config.yaml
n_kv_head: 5
vocab_size: 16384
activation: "squared_relu"
rope_base: 1020.0
rope_fraction: 0.5
qk_norm: false
bias: "none"
init: "uniform"
init_std_up: 0.0254
lr_head: 0.0141
grad_clip: 1.0
warmup_steps: 200
decay_fraction: 0.848
decay_shape: "linear"
Each number is 50 + 10 x the weight over its row's rms, rounded and kept within 0 to 99. Layers, rows and columns count from 0. The size before them is the row's rms in percent of the matrix's.

# down: layer 4 MLP down (transposed), 1280x320, rms 0.0301, rows 1224-1248, columns 256-319
# up: layer 4 MLP up, 1280x320, rms 0.125, rows 1225-1248, columns 256-319
down1224 098:43 50 48 40 38 72 41 48 31 50 53 52 49 44 59 44 58 58 38 51 53 62 53 39 61 61 74 59 44 69 69 51 64 42 62 47 50 37 59 40 44 51 54 58 66 46 68 38 58 45 34 53 47 41 46 36 58 47 67 52 44 45 41 58
up1225 106:42 68 56 64 63 56 44 53 62 63 55 62 47 45 26 66 42 47 44 52 45 49 24 39 66 41 41 70 49 50 50 47 42 40 55 59 55 56 48 53 50 53 40 43 39 43 32 63 54 39 67 51 56 45 57 59 56 29 49 49 57 57 54 36
down1225 106:36 61 53 47 65 49 38 51 67 55 57 62 42 33 61 54 35 24 49 57 56 37 48 43 34 41 40 53 59 58 50 52 46 50 50 59 75 62 66 46 46 51 38 49 34 51 42 66 49 65 40 19 56 47 60 58 50 46 66 47 41 53 54 33
up1226 084:61 51 42 28 36 61 61 38 66 52 61 57 33 37 49 50 56 53 28 45 46 39 49 43 47 51 54 52 43 37 49 47 34 61 57 58 48 48 50 43 57 57 44 64 62 45 55 40 51 61 51 40 69 61 55 36 60 47 36 45 40 46 42 34
down1226 091:67 47 54 48 49 43 47 58 67 38 57 40 57 55 70 51 53 53 46 63 62 44 41 45 36 55 68 42 48 58 43 63 36 49 56 50 59 51 50 47 63 43 47 45 47 49 60 61 63 50 54 31 49 56 41 43 51 54 66 52 52 51 53 38
up1227 090:63 49 61 48 22 57 46 33 70 52 49 49 56 50 54 47 47 55 40 59 46 66 46 41 45 46 45 45 39 27 54 43 63 48 58 54 56 47 46 36 66 37 55 43 32 64 54 64 67 57 59 60 52 62 53 62 34 57 47 41 54 51 50 68
down1227 097:43 44 60 54 46 65 35 61 61 45 42 47 46 39 49 31 62 60 53 56 49 52 53 43 54 59 63 62 38 39 48 53 56 49 40 55 56 55 28 45 58 51 43 53 46 52 44 66 47 45 64 54 55 49 58 53 58 60 59 54 37 37 54 32
up1228 109:56 62 45 48 54 59 41 41 57 47 50 41 63 66 47 40 54 40 50 53 65 51 52 59 41 37 33 31 61 42 63 49 55 36 50 40 53 57 49 45 45 50 39 76 60 43 40 53 52 31 57 44 36 59 42 37 44 59 53 52 74 57 63 48
down1228 094:27 63 49 67 64 73 44 52 50 61 37 33 42 45 49 50 51 44 54 63 35 54 63 48 52 39 78 37 47 35 47 47 63 39 49 33 58 65 34 48 25 46 40 51 65 42 54 54 48 44 48 31 48 54 56 33 77 35 57 46 55 57 54 65
up1229 100:61 43 53 55 33 65 47 46 60 41 36 55 44 49 52 59 44 60 35 58 45 49 52 42 39 36 62 45 67 67 74 44 46 55 42 63 32 49 27 55 44 49 60 40 67 41 47 39 41 52 57 75 50 66 64 46 34 57 34 37 53 64 45 48
down1229 096:50 58 32 65 53 54 61 53 46 51 47 50 36 61 66 49 43 46 55 46 38 58 47 42 54 48 45 54 50 61 40 52 70 43 34 49 50 47 34 54 53 48 39 48 55 51 65 62 67 41 43 52 61 43 62 59 60 61 41 65 37 64 38 48
up1230 108:49 63 49 43 50 38 52 38 39 47 49 65 54 44 62 61 63 56 46 62 62 29 54 52 65 49 24 46 53 57 46 55 62 57 58 55 47 55 43 62 30 43 65 53 36 45 61 55 32 59 56 59 56 45 31 45 40 48 46 34 39 44 74 42
down1230 099:53 46 42 44 60 49 39 50 50 52 72 53 47 39 43 29 54 71 46 60 64 30 45 44 41 55 49 57 51 56 64 44 41 64 49 53 64 39 54 41 59 58 56 37 61 36 44 48 53 50 41 56 48 72 48 44 57 40 39 37 67 59 38 50
up1231 094:53 51 48 54 71 28 36 51 48 46 61 51 49 84 44 35 43 39 47 53 48 56 23 71 61 50 56 30 49 54 58 56 38 56 53 44 43 61 59 28 50 49 45 47 44 59 62 49 34 52 37 46 50 28 61 45 59 40 52 44 27 40 38 41
down1231 093:69 74 57 59 53 44 34 54 37 50 45 56 45 68 43 46 59 54 49 60 42 47 34 43 44 48 50 47 41 59 69 67 53 55 47 36 44 61 47 43 44 59 53 48 52 52 54 50 37 58 38 54 42 52 56 61 40 50 44 35 62 25 54 56
up1232 108:67 59 56 37 53 61 54 47 56 59 51 57 42 42 38 68 40 51 39 58 74 41 40 64 49 51 42 50 73 43 26 56 63 52 49 44 37 32 42 63 46 56 55 53 34 42 47 42 30 53 53 55 67 58 48 54 41 51 46 47 59 45 78 49
down1232 105:48 35 50 42 56 46 45 48 68 47 35 60 57 26 60 29 42 28 47 45 46 44 47 49 47 74 62 41 60 64 40 49 41 65 39 44 50 61 51 37 53 68 41 53 40 42 53 50 55 55 63 45 46 54 46 66 52 54 48 32 43 41 44 42
up1233 094:43 47 60 51 39 52 51 51 41 60 55 48 52 52 50 44 46 50 30 56 55 47 57 48 52 54 59 46 37 53 62 57 41 53 44 56 41 52 38 47 51 40 55 38 39 51 56 37 55 53 51 36 54 50 58 55 59 60 41 46 33 40 29 70
down1233 095:43 48 37 45 56 52 65 52 34 50 59 46 49 27 43 33 69 58 45 56 69 65 53 46 46 32 53 66 53 59 65 55 51 60 57 59 31 47 55 44 36 25 45 47 57 63 46 50 55 45 26 54 35 44 55 51 42 61 50 46 49 68 48 49
up1234 112:70 45 50 48 34 51 52 20 49 60 35 48 64 55 45 56 50 38 39 66 46 56 40 55 48 58 46 34 48 46 38 49 74 52 70 49 48 41 55 38 51 48 47 35 50 43 50 60 59 48 62 47 56 52 58 54 37 44 60 35 43 52 36 43
down1234 108:41 61 38 65 51 55 50 60 54 67 64 52 58 42 53 44 51 42 66 41 36 56 43 50 47 37 52 45 55 46 51 48 51 48 37 37 56 46 43 20 41 49 49 32 56 48 39 59 45 59 57 54 53 60 52 37 32 50 65 33 45 48 30 59
up1235 099:49 33 54 31 48 61 52 41 66 58 57 44 36 48 58 43 48 45 35 66 55 48 54 55 51 50 45 57 52 59 55 57 50 56 53 53 70 59 45 63 35 54 54 72 53 58 53 60 56 49 43 40 54 64 52 52 52 46 39 52 59 21 69 45
down1235 101:38 50 53 35 54 55 53 46 30 62 30 36 61 37 45 64 48 46 48 55 49 51 50 35 57 70 66 61 36 50 39 60 51 54 45 52 62 55 51 35 48 34 46 57 77 54 72 46 67 55 58 34 60 54 31 37 34 41 36 67 54 40 76 32
up1236 095:51 38 61 52 47 57 53 49 38 63 69 53 67 55 61 45 51 54 60 41 54 54 55 51 58 34 62 44 30 47 43 65 49 54 65 40 45 63 52 57 42 41 46 48 58 54 57 51 37 47 46 55 41 69 61 44 53 35 65 47 58 60 49 50
down1236 093:50 59 43 49 35 56 47 72 43 61 40 48 44 47 31 50 42 67 49 46 44 49 53 65 54 56 58 46 41 62 62 50 14 49 53 65 53 38 56 59 41 42 57 58 60 51 54 52 49 58 48 51 57 46 37 50 39 52 45 55 43 57 46 35
up1237 106:54 48 59 42 63 37 39 70 57 58 62 69 47 51 55 73 66 49 43 52 44 37 53 63 61 40 46 55 49 48 49 61 52 36 60 41 36 42 45 52 39 54 53 79 42 41 63 63 39 37 44 62 54 42 62 36 48 41 48 64 58 62 51 54
down1237 110:42 39 59 51 65 52 43 52 62 63 45 61 48 43 33 59 62 58 52 47 48 49 42 56 57 59 59 30 54 57 62 60 51 73 45 53 43 30 46 52 49 45 44 63 45 55 59 44 62 75 46 55 60 58 53 42 46 53 44 46 59 58 52 54
up1238 105:51 53 45 63 55 50 48 44 45 52 47 36 51 70 60 62 46 64 58 41 44 51 35 57 47 41 48 41 72 45 38 54 40 49 35 48 49 45 51 50 49 41 42 34 38 44 63 57 42 53 53 67 60 44 62 43 28 55 55 49 38 49 62 51
down1238 108:65 58 48 48 36 37 35 40 47 31 66 43 44 44 42 52 35 47 65 49 49 57 47 36 54 51 27 62 57 48 56 49 49 38 60 50 49 58 50 24 53 39 45 52 41 26 51 60 65 33 51 62 45 59 33 44 38 49 40 41 52 56 53 55
up1239 108:37 67 47 45 41 47 32 63 29 54 38 58 61 60 46 37 55 46 41 64 39 67 43 65 56 38 56 40 47 46 66 55 37 54 56 51 53 51 68 57 67 25 63 68 41 52 45 47 46 47 49 53 70 50 50 64 36 44 54 49 37 45 60 64
down1239 110:51 37 43 51 52 54 53 48 35 43 47 77 63 51 42 23 47 44 43 50 56 35 57 25 47 55 40 43 56 55 34 54 55 39 57 46 56 52 60 60 50 77 49 47 37 45 58 61 50 56 40 49 42 37 42 47 55 38 47 40 64 39 48 37
up1240 092:39 40 49 51 59 50 48 50 43 59 36 33 56 72 43 45 36 48 35 46 64 43 46 68 50 53 66 47 45 40 52 53 54 61 56 50 38 36 50 49 47 70 58 55 40 39 57 59 52 40 43 39 66 59 51 39 37 67 69 49 43 49 40 42
down1240 096:49 68 35 36 44 47 53 54 18 47 46 53 52 51 41 59 52 69 65 58 43 50 58 44 52 50 98 60 39 57 57 64 54 64 57 44 58 38 49 45 38 38 56 44 56 39 51 62 57 31 51 56 44 42 54 35 28 51 71 45 56 64 59 49
up1241 099:54 59 54 44 42 44 57 47 39 61 70 51 44 57 41 43 45 30 39 44 30 34 49 39 48 49 56 59 59 32 52 44 38 35 51 49 62 46 40 43 52 64 65 60 40 61 42 56 37 66 52 54 50 48 56 51 58 46 44 54 53 50 33 46
down1241 105:51 54 64 54 53 49 42 54 56 48 39 49 43 46 51 53 65 64 48 40 47 47 53 59 44 63 45 27 33 57 50 68 42 50 30 50 42 45 54 58 51 51 46 51 41 48 45 76 47 57 44 52 65 49 70 55 36 53 65 51 42 36 63 53
up1242 113:55 49 40 48 48 50 36 68 49 53 56 39 43 40 44 59 55 61 44 57 57 60 70 62 63 47 45 73 49 51 39 58 48 38 40 44 48 44 37 43 55 56 56 41 43 54 46 45 51 58 67 51 38 49 51 46 57 31 36 49 38 51 56 34
down1242 107:38 42 39 58 51 54 36 62 36 46 41 41 44 42 42 50 45 38 50 48 54 66 65 43 57 50 52 32 52 38 70 61 69 40 58 53 50 36 45 39 36 51 33 45 33 57 49 51 40 50 39 50 60 44 57 58 49 61 58 57 52 61 50 36
up1243 101:59 61 44 58 49 54 30 41 58 47 42 60 41 49 49 46 37 46 65 59 49 35 38 61 28 44 48 62 35 45 62 58 41 47 45 52 38 40 73 59 56 59 46 47 54 53 60 63 46 35 60 53 47 55 44 51 40 57 38 40 59 56 23 46
down1243 102:57 28 40 47 51 40 64 62 47 58 38 22 50 31 37 40 52 49 45 39 49 42 36 50 43 41 58 55 42 30 53 47 43 53 46 50 50 69 61 38 47 50 61 46 42 54 51 29 41 43 26 32 58 55 48 62 48 55 50 63 29 51 65 42
up1244 083:45 46 46 62 37 38 64 45 41 36 50 65 42 44 31 58 62 57 36 47 49 57 70 46 55 44 64 37 63 36 32 37 52 44 52 58 68 62 51 67 44 40 47 59 56 55 37 42 41 46 49 38 43 52 36 47 45 40 50 43 61 38 47 38
down1244 092:57 36 47 64 51 41 49 25 44 54 59 58 52 52 44 44 31 54 44 61 48 60 54 57 53 43 71 46 58 16 39 43 52 58 53 45 45 61 44 49 50 30 52 55 50 50 54 58 52 27 48 48 70 51 63 41 56 56 66 46 52 69 54 38
up1245 099:66 72 45 52 46 52 61 52 53 50 44 38 47 36 24 34 66 41 56 41 55 72 57 46 62 56 36 60 61 58 64 40 53 46 39 54 49 35 56 50 57 54 56 55 55 64 26 74 49 43 55 57 54 41 54 46 47 48 54 61 53 59 50 36
down1245 101:51 41 48 50 51 51 42 46 64 30 53 63 39 65 58 60 47 51 65 39 58 64 53 52 39 42 67 56 39 51 55 37 48 75 59 33 60 51 51 46 29 43 38 55 37 58 45 44 56 46 48 59 53 50 51 43 32 46 50 38 27 45 54 40
up1246 103:47 56 41 46 23 51 37 62 62 52 45 53 40 42 63 45 41 42 61 58 63 57 57 41 43 44 45 40 52 50 65 29 55 65 47 49 59 49 34 34 29 67 44 58 45 35 51 46 44 35 52 50 40 57 68 35 41 58 50 52 50 54 49 51
down1246 102:44 67 49 45 44 50 50 52 42 54 63 61 59 49 54 35 44 48 54 47 49 41 56 48 56 51 92 43 41 60 58 59 58 68 69 35 56 56 43 41 40 58 52 56 50 39 51 44 60 46 51 36 59 46 59 54 45 72 52 65 40 56 41 30
up1247 104:55 44 56 50 29 50 65 33 47 51 38 52 48 42 47 35 43 66 43 42 53 45 37 72 55 48 48 32 51 60 45 62 42 41 36 30 68 38 65 37 61 45 42 49 38 57 54 46 44 41 58 48 51 51 62 49 46 43 60 45 40 47 47 51
down1247 105:57 55 30 45 42 29 47 35 52 46 53 40 43 59 57 33 62 84 46 68 36 63 49 51 61 46 71 45 47 43 61 56 46 74 64 37 59 57 39 42 59 41 38 64 36 49 65 62 51 58 46 31 54 35 57 50 31 39 64 46 58 56 54 50
up1248 113:42 51 49 61 53 75 36 64 66 38 52 47 58 61 35 70 47 58 64 49 42 40 71 63 51 53 42 76 46 66 53 36 38 63 61 46 49 52 66 42 51 51 58 46 46 45 56 53 37 62 58 45 45 52 45 49 37 47 55 41 54 50 28 43
down1248 111:62 64 67 70 62 55 53 63 58 42 78 53 47 47 43 51 72 63 55 44 42 49 62 33 61 42 38 56 48 61 67 37 52 54 59 51 32 38 47 49 54 68 52 46 46 52 42 51 30 51 49 58 44 42 41 57 47 41 58 42 58 45 51 50